{"hidden_size": 768, "num_key_value_heads": 2, "attn_scale": 0.0884, "init_std_qkv": 0.0163, "init_std_o": 0.0, "init_std_up": 0.0163, "init_std_down": 0.0, "beta2": 0.95, "weight_decay": 0.54, "final_lr_fraction": 0.0, "doc_mask": true, "train_tokens": 935100000, "max_steps": 7135}
Each number is 128 + 24 x the weight over its row's rms, rounded and kept within 0 to 255. Layers, rows and columns count from 0. Numbers have three digits each. The size before them is the row's rms in percent of the matrix's.

# layer 5 MLP up, 3072x768, rms 0.0172, rows 890-1030, columns 672-719
103:092124139127120134121149164107148129142135125131130161123176122152139122133122134123101212135149134158101097129125068141148092116099134178142076
099:126090096176117127135088140151100094137112182123099135134118132129158134135102147131173153080103110143182102124150104148113130149118087110121143
095:156082088123142087130156149137058125147113140112085145108164126120133153087124110101118096089143107149124117152141135122129124106125106144124128
102:144123116132135127128142128133141083120109103149169193129113131146103125125124129122125145143092138115147123128163094150097099127124132104084101
101:069102143145111139122106151146118106131161142114146166135178177089144089120117126144116134083151096185073147153164133127115128107095104122133095
095:149141146113123116167118113161151139135148143108148112161122155111170136122143061139145124125108120127172113156145138126159164161132085136110154
100:126158101113120148143137144129142162147116141093143126106141108142141151095160123126157174087097128119111120159110162102149115130148140165143141
104:151113126140086122134152145100122138106102118159108108118129125133160124085130159104129197117090094097104149163108128147118135137091098133165136
102:157117143111130132141118118091137148087106098138142094148115141138113148090118111142107086110111117130107103126139105121114136109133107143122120
102:139115125127129109171124105119160126089136131094138124146132136154136116153137101145121171124133133144139132117139111133104109122125096122145143
101:123123130147151106127128117144121134149093119112146143119120123075163165063130139125151092127127085150131145145145144165163135136102139185104093
098:106116173103145124127166103123137074165133157113113119163139105155132118091147178140140096115082132138124159083142113140158121112108125113128143
102:120085110081139128130133092073139154123075094167161150119078109126108088112128116127071126134150136117125152155124128106122183175122116125082162
095:125171148158134130120118102153121137149117110157132149142158119161180119119109145126139182153153110120156130115154136128100125129074166118113154
107:126119113083129145136127147111113155132094149150115195143123087126105111091140105127149115130132148126112140096115126144113150177120142173090149
104:127134130151122170136151099178129158129122162084135169117124142147119117136110133097099131113120121135117152133174140084129088138149155133114126
103:108160098141142122151171123120090076126132138143154124115113137083152153112137126121131136110123098094162147133159133116138149148114116101147153
098:143148126143089113126156124148140118099117136136132130111142123128113142159148127172116129122073096136149162099134150100118140130122151143143113
099:109120121150140137158123148150152162096101137091134128165123113086120143123205147130132142146095103154114123154098107134129150112131117113089105
111:116122129104123134099152103149156121145132121138120124103122111163160067137127141117117119085123081099132155091158155137127147134116127125091151
095:116128118137143096149154158099124126110101150132119131136173172097118140119161137136120175111115103138131147177122135131133143115145152168087113
105:124134156100105170176151113150062110114124117111134112121118159147137076116065120134114135150148153098159135107158070110078161144117131125171114
094:091134125103103117187129097124117120129144181118152160129121132154127126127160109136159099158138143122098115111171146135141161076171090124130126
107:118130153140106118170186102137072137128169090136121135129128123105183110148164112075139145120109116112128115097154114106097176120151098126092075
103:112104093088119164144138104136071074108128131138115144104174097094092108127102139140135124080099110125124138105149144149099093131149149109155101
100:088117097118128132164129135125101117128129124156116162152119122125141107140148113084067107137133090138130150166139124166111162093146118106121108
102:095117113167105099115140170116112132076115141114121146096170126152116109120175167143112148162095133142136122106092121111120132110120133136069161
101:122139153138140150176184080133093126121105098073144162121114137135104101119117108145079129100125075106119101099098125095118154117131127185120100
098:139142126117129140133118114157107155094145137134095131138144139131142158135153112124110069124062136114165152100154127116132116133144128108121122
105:126078091112083101101120093102123120109131152110111152132116068149136125159127109123135063119143123109148145125097149103122136109171144127118166
095:120095147139127148108120131123104151155084096140142100148123143132149133159097105109119117136113115134141098143150097118105133124111083108108122
098:110125147096131150143094140109117123087154122078108099156128138113124114134118135153107117125118139142133137176092087121122123168133134122115133
097:123114112046129124114120143142117106108077139120091106139104104118123124129118162100080132139133107139127180142087135161116106113082129145093135
101:129117128139148118118099150116136149146108140150092146125148139148108126119145184149109106091133119129098143163109140150137163134096145152084182
102:121116138114115156106118124125130146159140124124123136086148168131111128106174104149086147151101140114086106167114081075167152136149115137111121
094:108109096104127168096155121141131104147141110123108148111124076134139123140139180124113127096110148132145155115138158103150147134131148173183118
106:105108118125140105131115092149132115112127154089116165139158121152107066143137103119087112105124095135137151156138100111139140146112138138132126
094:127145126137087129145069117063093105169110086088110134099158124160151126086094120132144128104147113125118116128119087089168169102135115146169135
095:133127085111106108110154087137164122127135129139092174130076139138104133145123131109094165087168144103083086146100144114107131166140125171162157
096:140121097119099150120146135163083141128180151135127044080123130077122109137165113114104067153150113118128119147144098132123110120121144075142160
094:059128142093138115107121121131113169115150150143132118114133119150148138111087115068103160114139114134132112102170165128129158126115122107141124
093:164128084096115091118140147115094131092133134135103138144121147110126118150175123110104126141150075152181144143115092124145130120131118167142110
112:086128132151127167140176098141136160079154164154124152103147159099123133108127093132102158137111128129195104116142095180090101140130134118168143
102:162119157129109101172160150120093098122091120137115138128128142112172099099116194124140119152124125131147126085139112145097128107106146134110174
101:088130116143141125143087098120117156144112101093137107113123110124112085104174123162150123131125122076137135131119122124164145110154099110095141
090:127131149127108106124121145115143128133149160121130154112183120115118116130165161123145114147140132110098145129188134157163159103121087138144100
086:129177173137088142117112107162105111112136120107153076134121106154121095155132123164110138147120112135131102088129126145096123140110138138081119
102:121148124103126126134162152111108174125125168109120123132123145132119118123116143131120175110154112110117148065147143141091143089097120129138144
101:117122147110118100118157126121107120138101110131118110156153096138175094146130111164144154134099108128105088125178144150109141134121121127140090
097:089096141130100138102122102074125109075132169127141114136106086138119093125118142150132135096125136129127119160121153090148111181106145154107159
096:107139098134109154143118116129070115124124167079139149113169135124125156135147177123113117136084127150155116190106140155132097119145119148147106
100:145119096119104156166206117136073124135120180138161093135136118128097125116149106133132123073158145142125116069096164117126136127116157081131137
109:081155107074136168122139135141166138115069108130110117141154136142110104156108097135106108122115079077100170117125102089144134133179144180107122
095:082136134130127118116162116108067119105130115153137135129157129120100068104162129144141186118144157124126097102159136142132100114141126118146162
091:126117132112148130121098131130167090109127121110141155111125090123113104134135127131135129098108119130145125124144108079109082131153101133107153
105:115116138115133138105134109165164140081110092157136081114125121098106113136171114130148109128072083131106175139160146110104125125111111114165130
095:125113089062110149111094137134110167139129116152143094143145133125159107092149099109081132109126095101188118163136132136148113144139124104138174
099:142132129094118133151146128169126181109059049113130115126104134157140140151156112102104142110076149093105100098138098110095152125126134172126119
096:122151142103143126116119136135102119118131070110114095125122138109152090146129176132132164074142123110121151128158129119104131099123090071144161
106:143155129107103134112115153133107139109068122126170169106153146110125126101108116121131166120129083125150095159154114111152109152085101104119136
106:063163062124196118121152080129128158078149137140082173091128135146118102119148154107100133121140085139118181143178113095124139114133090164149101
105:130102081076071143122119146165099148110103117142128141160144163129127126141131110115127133126114105121168128119206098148105138125104084123099147
094:149124091135158146121141125171103135117108169144154085168141127133122136127142168139119139139138139132111101095172119108090087131115146118165082
100:166129086151117107143166128087141104127147088091123092106102113109158143119187153098134108152091109131123079092155162135085151105166102150145117
109:144095069139134115121143090125082122079147160174119122112168117155135144122136107092175139096100131134144126143134105123121137097119088103113086
093:115130202116114154131107144077135113109162112149144154138110123126137126117114123097080149149145140079128099103102119134115180134101122155183126
094:072153140110125129136157113148106109090102113127142095135189130109149106154148144105111105138088121182120123099115104128099144108078136156145089
097:122169123151166086108099153156088142127134127140148146152158135082147086117124149178159119110114135110140123154116107140111116149119097173118084
111:116104143096090135141127117098150114118141137167120082060146146112188120135117117077082106162176092071106119166108147144090188159112117141144144
101:138142138138134143126149117139134115100162088147073142090180174097104150129152131145129135113147054108138161118085105118108141145107103081078108
095:145123121140132116095104118125097141145168107151139114140149117110147125137152149150126109138092136124126080117140074138160159104127154156083130
101:120109126146081120147137113117120096152088183151145095126122152107084063140127103149132107076118121133080160072108131089138106112121071164080150
094:091098100139122114125140104095168161161087129179130097135143147131140105140157127125110113133084089111201146144112097155118138141075134133088127
100:104124118117114146131136136142134184104113107156125175118160153119126139080143184130110138111108136118114162075121149099102155090117097147111134
103:154148147058113146132126125129139128084137134150162184141107114123111154102126146152162134157159106091085098130147111128123107102107117135099134
090:128141179106133123121101181135103100086131116149137118107123128133110062078119117104153083154126106136155142108127115122123138139127058153095144
102:111092146134160136129213137111143110123113162160080139120187127085131131168135133128136139108139114114141138101122118146101106110121149179143145
109:157181094148121115107153097124117122114085104152109157096144134086102125165131128140124122165094115096117149128136067128093164135150143102136129
108:163072146134144105130162094138124092118113161124137109115142109133119137133146146138109088146099131144144162101161177113141132134140119116143110
106:114142122071123150142142128173168176096178118084093128151118149117134136156138149138116137164127116138129127149155134134110139145108140153162135
098:140105131155149111120111108080161156110134139133119154085168156116137132172098101106146110131151117112132147134152139139124090160112133111111143
098:106115141167110130142109088105182123099130150091135148097160195146121166128117105079132192097142155125104149132153123150155135114141108080138121
100:122126167131129101188148092117097145122150112151122134124102093121151153122139147147130129111122109103155102122106151142142165129160112130106136
094:142117117146126112116116106173111114138127144124147147114122089102129116088176140163131140155139140151112115143122148117139143136103150115101158
096:138133152094106126155106137132109159140141196139111113133169125106132157105102159130138166122106119139181140113161123113062099148120131132091137
098:095127137148136157146159113135113133103139135137109147168128102133108123104150130127083135127126121137146155132124118109081106126135139145097102
103:131107143133096136097157100144064151145088125120099096144112134087153100089136136142102122074129125113083110128179113110126109097161152113122115
108:092118104130097142137130129127111120112096115141121129086113160070119127041155182140115119128125144129139142146158097127121109082141104131078098
102:081091161117120105154150084130094141138148137090103149127100138116088088095116125157152139148132074101160105135136072122099125080148121132105118
096:170056111116134141124127079072156130136102126110087129073157162113112107124133140152106158168129127118137108133132111151131116123125094142136154
106:090099119086149143150122154164134115097130179129149132158082087071115154155096157126138120132118127173139083164124145115145073146129163111131126
088:127154152102086110121112132120140134132123127133107152081128089148136120109174187156167120101136113129125148094144095128153104139138098076128071
103:103074117110120096162116091094105119122145165121089115140146160136100083121121134112112103116170121122119182126154132117126176128111089144122146
083:184102115143140106121143131128116138105116101114137131064143112120130118146136108120150125114098145143135147097149147172151119150116031128116173
094:148156141097098168151147131099089081123123103096155131139099134103170170118138085164114124116158113137148087067156103156137132137114109118161150
101:124156111139098131140166117146115114117120092100176121160127119124154122163136109158094124139149107089115113134132116143119141146118105146150122
099:145125160130126120141121109147115112131140102089114139105127166123127136144139144114133105138147123125105118128132098069136138117094113113076152
092:089140180117103135156110066138130154116120099102065133136140115159130122123119152113146119126177100114134161144095140114144159154125168099105121
097:116145167114101114115138098119121106111122142073151120166157095101138124127117146183170186150131121147140131156148082153088133138148031146145132
098:157142143091140133141151083127128164145100169142081145175156125145157094116131163060147123112111146120137127089090118130101170169159140083114159
100:093108090142133161112155117125134121132146166152110110112176131113086109148163097090118132105101089130168094108065111113071124114135179088133120
103:114125098136154136106172094079098087101162098128163172163121113156079082131140169131137181118151152156173125097123155119122139093146133140165130
110:098113127114106150106113088132141129143098163119163101117145115142111111146142117147144114092114148149127147149097131142114106142150155124077136
110:117127137138149167101098135089138140123139142097120120105143119111145133166109163136162154098142128150171091141108125107112121171150149206138146
098:121113161096150125138148113122141109110172153149142117120123134117171157140145138095123128132140125141106170097123138147134097150092114131187094
102:157122101119149118190158075138183115132162132087142159101142136130142089144193129148156143110132114091124131136169068102110134106135103103123120
101:154140104113146157141130129099111153124127105102124090136133103129126121123141141104113150092113136109121096130139113099159146105093125153124149
106:107145109105131092086119066093096105105120125114115101101148134118134113137134175098145124159111128106117132158110124160143115154177130134134158
101:114102141134113152148146127129166152112188102106149100131135145142106114135154139087142181120154095163134137129135114114124130100120140112163095
088:093126184133141117156142132125112139149160141142144151138123117101119087093116154189130134091112127128149133125145156146144145144134083159142146
094:131145099099138107133139161160132140104136148132163129125157141140147128127118098118151086183096120131127170145142162164151127134105109119094124
093:153101143087117131138147121119157123099179157103135136127141121107166157149153099063104091134120124155114140105146143107125140097129091107161114
097:101141127122148129153149131110132121122146188091120131124115131119160114094132152113141090140131138149117125151151136154098155133133113118123124
100:161111105120146156125129098081105183113108104157134134080154103136130139155166097143126149072130128133125126067141118107159149126125138097150112
108:117101108066139126155128130081152138113128099126112115096137124135150070139091119127123099130125122100096152113126129104160137133137177150168144
096:090110091130115121137120121118214128152123158169114127143165143131156154145103175142111099099116136148179128128146153115145144165108131113089160
099:091096162130123101148160128181164141155129187131110128155137090075133128106146143078159137058110118133120108104099161121142159101147135175169184
096:157077130124110133123112134143125112111142168116140120169128072111138143150132135135134130133131138113146120114109091129139157154115131144131105
088:163057133119117129137163131142099117134108150127090098071140143144137121065135127084114138062129128107103087118159133116124149076159109160113129
105:095157118101144189156123080154082119089095092102154129126124147160096124133137147117111137077102147115121134096154139124147071129134169164108092
108:118122148101067188123141101130095156112113129123123111138129132090146138165087128112127119148142101131119111157149125159140126132138132131144141
095:108106161103094122152152141120118114127148112160136109118113147145115121115118121153125164106117145099096125079093118143146144168121110171147157
104:160133136099166096170095127169156152113065178117136086118137120160148140106152113109101101130143131131178103115086126117138118125129095126161164
098:133115130125154132132106080105133174133118132123179104109140147125126128149143130107175159142081071128183133147149105118115144104168115104137121
098:056133126135069126119089139109139147163121152121100097115144134100181121132112141162126104095137104121113137125122110149120121097102132118075148
095:176119085086111153111120098096148129144104108162057149099117147125107140110130131170112146149089129119093128173156138146131142116098114129090119
103:131152112132141131160146093087113181152103150139084129145156130122134125089163100120050138098132107109137105086096146141114179085133131133109130
100:131151114100081124123143114172125146126128151167150068107120133150114134076148111128082115098141120102090110084096113109130145142095118150135153
095:140128101123141083158175157084133188124136146148141111135155166147119156151101174103141142132091107092100142145145084146118122108120114155147166
107:154140125125108087110092099168091135103132112173160133097144145125160123088130150126149136074098102137106135169110094128135124155135135119129163
104:122086106125118133167146123120122137127117127091181118149162118113130110134145135134160120089112103138114126164123135138101162089139090095115164
104:091131130093127119135144157113146103106161122161082104139145120137152109131112161102115159119141148124093152147142142149160114120147136150183151
091:144152160091127146142150129135131106122112139134108118151151143129139120109129134103155085152118105101157069107137131102115096112118142135144151
097:119115180122082139136087102149124127088119119134139097149153113137161116126146139152162106125123134112162149111158114084104146194121132097093123
089:110102159050140119099088160112115153123163153143114104112151106117073137100124126143111163152138141119125129128112100146128137114163098105147112
090:115124167074151110159141177131103162160058108147108151086133128127142130149158112099125150147080113126105080116129135143116097143176082126098128
095:124134118130146097136165137142098131093100111147113145112148128117098109113167091144150124121156124148163119107093147100140106138084124139142155
103:125127142121097151101155154072091165102172103167151108118131087132104160159111147133109129142140107089093165117068089147127133093102150118156136
101:114125164124125102132120159145088153124111129142081171110129110126117144112119137173101146134142084090157154145126138074081122109095088158137148
096:111132152151101166120124140129144148087155158145171175140109132160129162133129147130172177123116141131121124145157086126150139117127132114184141
099:136151130156101101121105092140157137167162098115117097100119128114116119126132120142148150110094151135167165143108089145156102135089130115128124
# layer 5 MLP down (transposed), 3072x768, rms 0.00885, rows 890-1030, columns 672-719
101:153136103106121118152149135136121103135129088116162126133128138127153113161104132132085100137165152109117104080112112115118114111156124149127105
099:127117170148168147129141114082147134128129098142138145100155175105142166121150093114156123098145130163121122119125157141126104124104143146146104
095:078146099143147138138136149092148173185138132112133146136147138086124145102161150140186115182146139117158087131104156157089140128115155158093112
097:110114112136122114162134144141130103141138156133120140174133139073099127147146123117088133123115163119126129156071114129132112171112144125143149
088:119091148121141121132131114085126139107116137113111123100171114097115124149120092134154154120139149128102112130125093143089129159155079126150171
097:116145114110144131102080136097148146119096085101150138121105117163107155133145136118107137181120175150156128142151141145079100116126127162112140
100:099098112093174122108120085118162142114143104114110080116139113121117106122162112108097135129120157112118094139128142134123111129151089110107121
107:133118136138118133100150124149159161148124114179105159123122147148099178087139112110161151123144137108089136126142110125133111118099136132131112
106:126094183159110128155137195159143123139114127160144135154105112140108057108128107143097120106167119146120132091095167150126141123110094092122114
109:112125147157141153121131129130162071143172099116125147109142128117128142103103132114157100099088118123153131177164141137152119167193104103101105
100:121099158131127135118144131152143153162131145143149102089142113088133121104143115159178111136113125137125121141144126105137101161106105091173112
103:095186104157125160162117092132141143111121103151125144144102142127128173119120135119091087144134166147142102120148130119113144132157120130135165
094:112134158140146101166148102114155104103117156119097096154157165179109112155119171103138109128152114104135112145088141102132149051112119117126137
091:123150115167114146128165104138150133125162138092119125104110128150115114118138111096149102109138158130120105150090189098124140143145123122153164
101:111107155156120147143141125110127088149131192132079122130102158152114121138100126159137114118134144094128142104093140092120168132104140121114170
098:183105124141116144137090120137117098158122131128126135146135111134138106088122159107143104115169159163162154123130132119108123132099145188118157
107:122145144101116156097130127113159126148098110123131134125111149117147143139123143174083103114113128136158052136118095152081099130132089101129120
101:116129099102128122117093104118159126166159113100128170111151148096182151107100095136139136186116122171171094171125114176118135139139129106091167
098:085121087130111117163140144171163125165152139166116144183123140121155115141146140134107114132161197130081117127104126116158123085113137143119085
111:085162144120133129125103106116095106105122098161122153118103150134143132132135160083100138085102066135151131109123148133105161075170138153096096
098:103132101127108146134135097143177109148172160153161163175140112128125132160127102136141142098127141129093144140096169134124115124099142157101153
106:172137113106149150158147139111120124099136183182164144110146130136084144150165140132151118096118133171175064155147162104136125118121147110097101
099:178088123104114088139141118140108098134138147105119176132112136123101127149138136090099116074122178123132136126098122126169131151151156098117130
105:196157104145138119118108144157161105136168168156144112144147091149154124094168120166128125100106117122121148104090140095100161150101126177143089
105:137126106107101143101106098111157128109138136164081125155130144135098092168153172131116176100137110126148151118105118112107109144116156117141117
102:131160133155138136115087089088115132112120108123102142106102136167088154135077144174141137106135147135105114135087085146133141134107139145174119
099:070123107115137119157115150118127142116092125091094122149178132135098122117067135154085140133144132138138155175124112143124107122103140121130147
103:124111091092123080132145125123135111081181132141129098097063140158126138126136105130118132130128128113111125135130141122161135125107127088142131
099:168173101143142119105174115095134184079147117144132160105140160132131154083149137128127108085161136097135148145111149122132138133144146156134101
103:160123126084124145115119156142105148147151126144175154120127140122085132152165152150168172129138153103117146161106137140145135119097153079121127
100:178129139165136135123140145142120107111075135130105116135157083171127133111100140178125142161143188081138145139150155130144147108156143109151081
101:145156145121123160129149109157116104146122079176136105124131135133127152135157108112156134113109149093096145096114142127137106148126119146152122
097:092131117132127138123122117122161101118136107150115116132185191140137121132151156107102114112101118167096135160121160141137147136138104170153138
093:112129159148128128131144119154126109091166111133098063151161114107156117130114126144170135110131094123128161083117072150115156077156108116143100
103:167131112107122114121128130105100090155177082139134095170139117141084068147085102128120148140130109133127114088109104150174130117119107125096125
103:141159086150144128115110129119158104133141140128160122124080129115136136106126125138132122120163081147076165066134143101121106167122099131150108
108:122122122119104126161151124084147136139128113146149176154078112136117116148138133133082158106104106115100156141141131126209112092139149147106166
093:119069147126139123122156130156148154137058162138105096150118157134105130112121109148117126125142116144116104154144124138103124117131144118101112
098:114091166112128111126151126112137150141131147097139109095120150119131100091107141120114128107126126127167121126133126169138113100099152091161117
099:096101110155107106112098105094145132127118162103152137112131135156099129128082138100108132125134142165092141119119171160107121141130137148129088
095:097125151126127125116140145126153135143138124086104148158108095129126147113152115108136100174132127186102119091146095120156152114159115130137109
095:130095110132128129165150158118083124133103115111156118138084140102126102136126138154143093118132125079110166119114186133094127147124149136151138
113:125139158076123091125130101168138176121130136096176176108153156106120134102142170140167109110151100120086154171116125145107129116149087141124149
100:106130086131122108142119163094141143108111129151140161129126174146125174120122150146163142130109129139165088140139153198124126147108155139157140
102:183118122138154120110113144186127128145143161031109106181150142108148128134149115126141111172136140125190107154138123175113184141107134101107168
092:099151151150164145088106129139166112099109137108131126127165129149165153142129118162121118116124116112135100132123085165143058124142144136115156
094:094117093196190128112153148153164102157108189106147136158100153129143150141108110107170106165151156115096111130107117195160141141125116160152138
103:068164076105153157133158119120139106141129169152119092160120166163112121144103097108101126120145133112108100136114115141129101129143092161176156
101:092101174159135120113138095118153125123151132116136130095142159089101140114141136125120141109105132132106121089140108089092157137133117146131138
097:102111112148124123127100124125134146160154169186123102083128111136146143129148147121124132117192118198101122167144135136127130132162139135115137
106:112084134057092072110108158118147156133131143089119133104128163145122154148128128158125114171150111132149145118127069137100142109139147111129097
102:115091127124126166124153092082115096119135152113121105114190122112128106140132124120176104147124158123136163121104119103137133155102144123138121
106:125113158096156103141084095154105136118136138133135123086130109141149140122085118117144100170125192123148117148092119113111156136122107107163095
094:096188117134099104118091097145106124138146132072123119149115178158125114166063131095122106152174085139147125120136169117123143084129109134103115
089:119149139138125133129132110164131136108134156093103160155131177187083166127144167093130110168111115101155150168128138087091198111120159143113162
107:146160076182164061094135119133101148129131131141129116115143162144174130155125142172156106122136086139135153076120123101145109095139132137147156
103:135124127097139096110186128115115142127124152110140151086109155131169138113062130152151069114180096154126173131148114143119137179125120117066175
107:098091154131150120116142112135154142183132150116144123131123116135096145181138142145143105115113073163139126160075078164142122138118126155121147
099:083124123157141130098116146124136127127130141144154110123111127126127092098149105081128146143157151113099095168116122144127130152152085116080092
099:108137111088080162161120109139136136124139170113135171122114099123114163138131116117144108136159158197094093113126162129093133145124139102106143
105:105112123126171149112116113126132151083150179102126132116125132110096099167134132092144132144131085135162118118104106126146163173104128102128125
101:068116116125093164170140085129142105120092134130148134120117114168119116165166107153133134152101130136094136156123134101149162140136160100105112
092:135100124155107128125112121093124176119129160141147154127132135164120141148154167151149142134124165113140130143106146081142118134133112160096146
102:166154127139111136092122161123148154116135179127128129142116113083093124110117071107160143116101173137118101107110127099161108130103149070137120
111:104127164155137160119114188072158155150130150123164114085127139156127142169130091090153160136129129116130143104138126155150131184124112124152083
098:155097145146175122125154148119126163098120120098169118111129166177134180134116140125113123092111144123133112134098097112123145102122183119185153
099:093131169180166098145190148096081116092100129123185139129166168111157094119140116139126145111133119107139110152103119082164230124126157144136184
089:134131101131134140119114139116113164169103114161184109128131098105130084171148125143112123123116139136097142147172124093161115177162097148152095
110:150073097095141100097126146119156090144116150157102119120120154111120096104100128135105125118192136097146122108111148158152124183123112136166128
097:124105124143129127148105096164105115152125072122126091154109146067158103106109129118126170169144126138118118119129147124111147186111104141106185
096:121138144158119146100156102134110126148128127143126130144134139114109152130157167124143089131174127062131164118159131105161153140109139108178131
101:134137129126135110091094111114155128127119109106115124134149130124148104141162150132121109120157165078131119147121140107133129192120133142101133
087:112154109118139135149100129103125131163122141187152121136119103117126126109090139128141106144102129132127126145144145135131143117146106152117076
094:173120135130101100111176140071113113179124159142135125160116107112089139158114078129127114127143124128120167137112145140179142124114154118125143
109:116129144144153118142127132126181102138156136176117131124178151095083162146147165138161073096131151089132122125102160105127079138134153143145109
098:166118114157137109114126081162101157150083153156130164130102136141132115154119150122137110156173163115118059175121159144136138114160170086127104
097:095151151103161078151100131170164115136136108112140150153125148150142143088128138085162151127153144111125092081131109094117120132114122118106183
114:165140149161119145171123116127152160106176129157189151107111097124179119146088158124110129111147130165122133138127131088115128099133132122147121
111:124080144128118129140165111128124117101119147115117120136128136150114134150117120105164133178107173121161167123107138122115162086115127139142137
104:150142120132106108134109074146111117150094169145116082112121152166186118120159088135095130127167158071095171135125144130162175135124129053129074
094:125163150122134081164154121169161088150114133158110114184148112101111152130112143112160125159113155160120113134142126134126108097144111143151103
094:135113128095121108140152148121116114108139110168099133133112061108132140129134118094100119121143106139109148112158130130118135112075139160140094
103:081106144143135129160105138123086117121123159154124127117098111161123125140122154137138108114153095126149121118142161136153156092115103118082134
093:112125172143146130084119152165124155100116121138111143099110098117108093109116132123165094145136146166089138141140168081118138143144132105132168
097:141128127107135146135136110100157140112129096112138139160200175117144160114119174147119154126113074141137118107131112107152107115153130150154134
094:072089096099116115130132075134110095148132098117128117114108103165117126144105132190112152123128113123099207222065141112133161134103176127127133
097:103122139139109120092113116122097121153102132106126119142088145153153130177077120132097115194120099109125105132137135177089142078162133104141148
098:109161164101143109106129119127108126083171158129120116145135124125157121144129103099086124113167135114110089120107149153141167102113173126178158
104:151156110129098124149154135139128123086140152171143118130123140124139092119127128122118117160134127112142168105122132092107153103156102123112130
092:114074076121145101091090130094098119130103143174143113145121177131121070118143116113146123143187132104145145157142105145131155124109133123135132
101:134175119098192184136125100125149119159151158137116083143114150134108103111107138119150121116146113135174152112151139145112111130122096101123095
089:130137107101153163153133124108182152110112171156137126188136126135130150115118146172091175113156138104103069115117156176111123082102132144170149
097:136107146176134135138109140101157140074139151105127136101144139107105157129110095122154118123099147132127135168122139095134121121169142121133138
086:151108094168113136090110170139179152163106115086109108161161127133108150114125130135108115135158172082120096184142123182124098130147158086100110
098:116152139135097123137123137087135120116114117119110139068153125154116112124114161134122136127123141126096157097119139124164132136142129093112095
107:122145142162146083136116125154117118098176085126134149114132135130134100093086159133117101139090138145121123118125124113107183152152168132113137
098:126104152188089129085124100135121103149105124103114152151151141141101131146099154172176117125122118105151121105105148142135097156147103121129135
101:101192142115174137120139123137144168141136131168102163115121138130073086114107105122084142119132167159122138058137129119109113136120131104110147
094:127150117143127148088093086119071155136129153154099169107119112143144146118115151092117074135158096099102132107125094134121148102132150125128165
093:108111156160165112113138112117131127135076108176105135098144125100152143114129136128130140148112091102168138111105114134128112101108129145176076
102:101206104135178088136107145108153066169106119154138150096114160097171156128148133123097157080113149116125113118145112114115139109076131166101131
106:138102143120179128143145147114096133148141161111143109118138156087117178139158154117101149124085175105100127085104111157137102089079121139143105
116:118138119134148140121090124091112124119102176138147138134130128176116091122150099209136104172117137118145110143129138111136156113122115149126127
103:135130123149112121172110139127091159119135103139134118120145156105175130109105132116148139123072076127116122135115116118159115151135135138149119
098:184130093173146155121089117157147132105153130097156138126135134119161148116154164131128164145168121192116123134198153123148147116136145142093156
098:151130105130093143163103165118122132137115139127146109089160142084115130115144119157148155177129178153096125168112091109134087100147119141144110
105:140096112132121134145097123107137095142140133141112125159123125124163094094124121146109141123172104095121100147155115185116107143150112085083137
107:151115173156157131167149097147098147150125097134154135142143157102135139139143165142103146115136114119094099154139098112112096111092134142134104
103:094105137146153108159112184144164133162164132108148166142132126110146150155133093140100113101129103140115153142118166156174118108127135089133128
087:083100106127107136101110144069141106109117145099142139123105153116130107175138121137143141117147156125132107134165136177130127167126104156157160
088:189178111127132155117099130168143140117142136134128085096135156121115130141132148079154102126126125179145127145088074092151163089158135127071130
097:127156140111092112122107136168160087133092121174103106102107126097165193123108119120126121124134119159083121102166135123122164195143130117120125
100:170138141168115110109125115128143149133110130138143118128104165151136137106137168134143132114154146144134099075137106086142106121108111163136160
104:106124149124130129125145118097131148123116127106137126136124112167113116150108159103119168118136104133110158135157093117104117121110138150195084
102:204145115124126150123153144122101132146147067115117113155204128100126165145139146125161149085118121181120111148169039096115098136129157126141103
094:094103081140136127146122079147127106120142173164111130120113121136110161114117123105143106164138151158117141101157152123121122138151137138113113
104:081158129116095112127105160123163125117151185154129112110104099090133095150096128176127141126146104136125137112154156108158137130096120177069160
096:153071118092103145125118130132162136167122114151120118109107161127165130151107159125129107112126113139125159134119121125113133121121152141112152
088:118101131138141117189181122154131084138129138143116113130108134150130143084095131140136114153129117161125126110137120135143112129097089140114140
104:127115117147168124114112110121138171126133113098138144126121095152123138123121153108108114069135142098140166140122087110156124095104178159124119
113:142136104140103146131114102129124104170095151149147118142112122113110132094143117111145122159134142110143113193151109125132127102130093133138106
091:180146111131125168095103133142156130130150159145112134121099121081126112126119131155115159146129096119158164110123134148128130118133111137099114
107:149104131111104135131132138118139140154134128158126114138172106133120081118153132079143130112115135103106152115116092098152117139162132107084111
100:083121100111156080137135136128123064113113141178181149169139211155160092136146126161119096181124136138119066100120091164121176078176137093128140
105:127146102125102118143175138114115157131115144122133139165148154128146170154147121068151131144137080076133120159123136138146106116122143111126159
096:106141099138138131118181136163157130075110137117104098102166114127163153120147161108099131115130090102107137082122093120100177129133127148122147
096:113130137101092124147116130124170141092122136136158136124100133134125140139112140110163126126109155135125155116151121099145108097139149166130145
100:082113106136141148101109066090132170187144086114102155134190117081093074132156137092147111132105106109122136169125108082131160100144072130128112
104:194100181153089157158069157129111152106114100119102136131113160148099101085107123151084135076123112156148110121132102162156092144147146158085146
107:100150124115149109112094102108151145128158141149151106093131140111077163140125147138161112138124127072125156106131117119136100118125165137109149
099:097128167096116096127185115204105146141088132105159092128091153179117095108140089136139128097139133129105113170129154152154120066080149132109100
098:164114131135138136109150130108112123103103167105130147165091095153123100122129086125110130141138106116107125130156127141174102094118131149153149
091:159079141133096167148127140084168099123173136116116122091139110072105126143122110156111123116133107126109104140121138084112131146088158160114135
093:099163131100134112110126125107138143154112129123136109150140147120121123104148165138168109137134156116123132147117136112121146123193120159139114
094:116116088148130123151153153130140133065145104133155138077115125101103157142128135125157180111112120097125093084094118094113137155132106116098094
096:120119123126130144098120093130158150121124127124134124095123110130136164120160150142135149139118151133096184124131134120148144171118160116140120
097:151087135116123141108148147146104117176114138104126093132108159174167138101116130137120127134104161131126113161142101123125133139120144154136128
099:131142081096173153134094140091128153165145133104170180137159102121124128110134125147108102131112104122125132083088165128149105141109137160143128
102:118133143150150124121149152123161142116141114174094139112170133124154127125140092125129140120105152144150127120080165106165102146119128107148128
095:169107147121084125154106121142138137196133148098121125128111118089140120110177131122110117136134155168150168104102092103122117096076104124128159
095:127140074171112144141090128122112119170142130155142093142124112069114105177131102088143167073138141105143116179114137104078099158139134125131163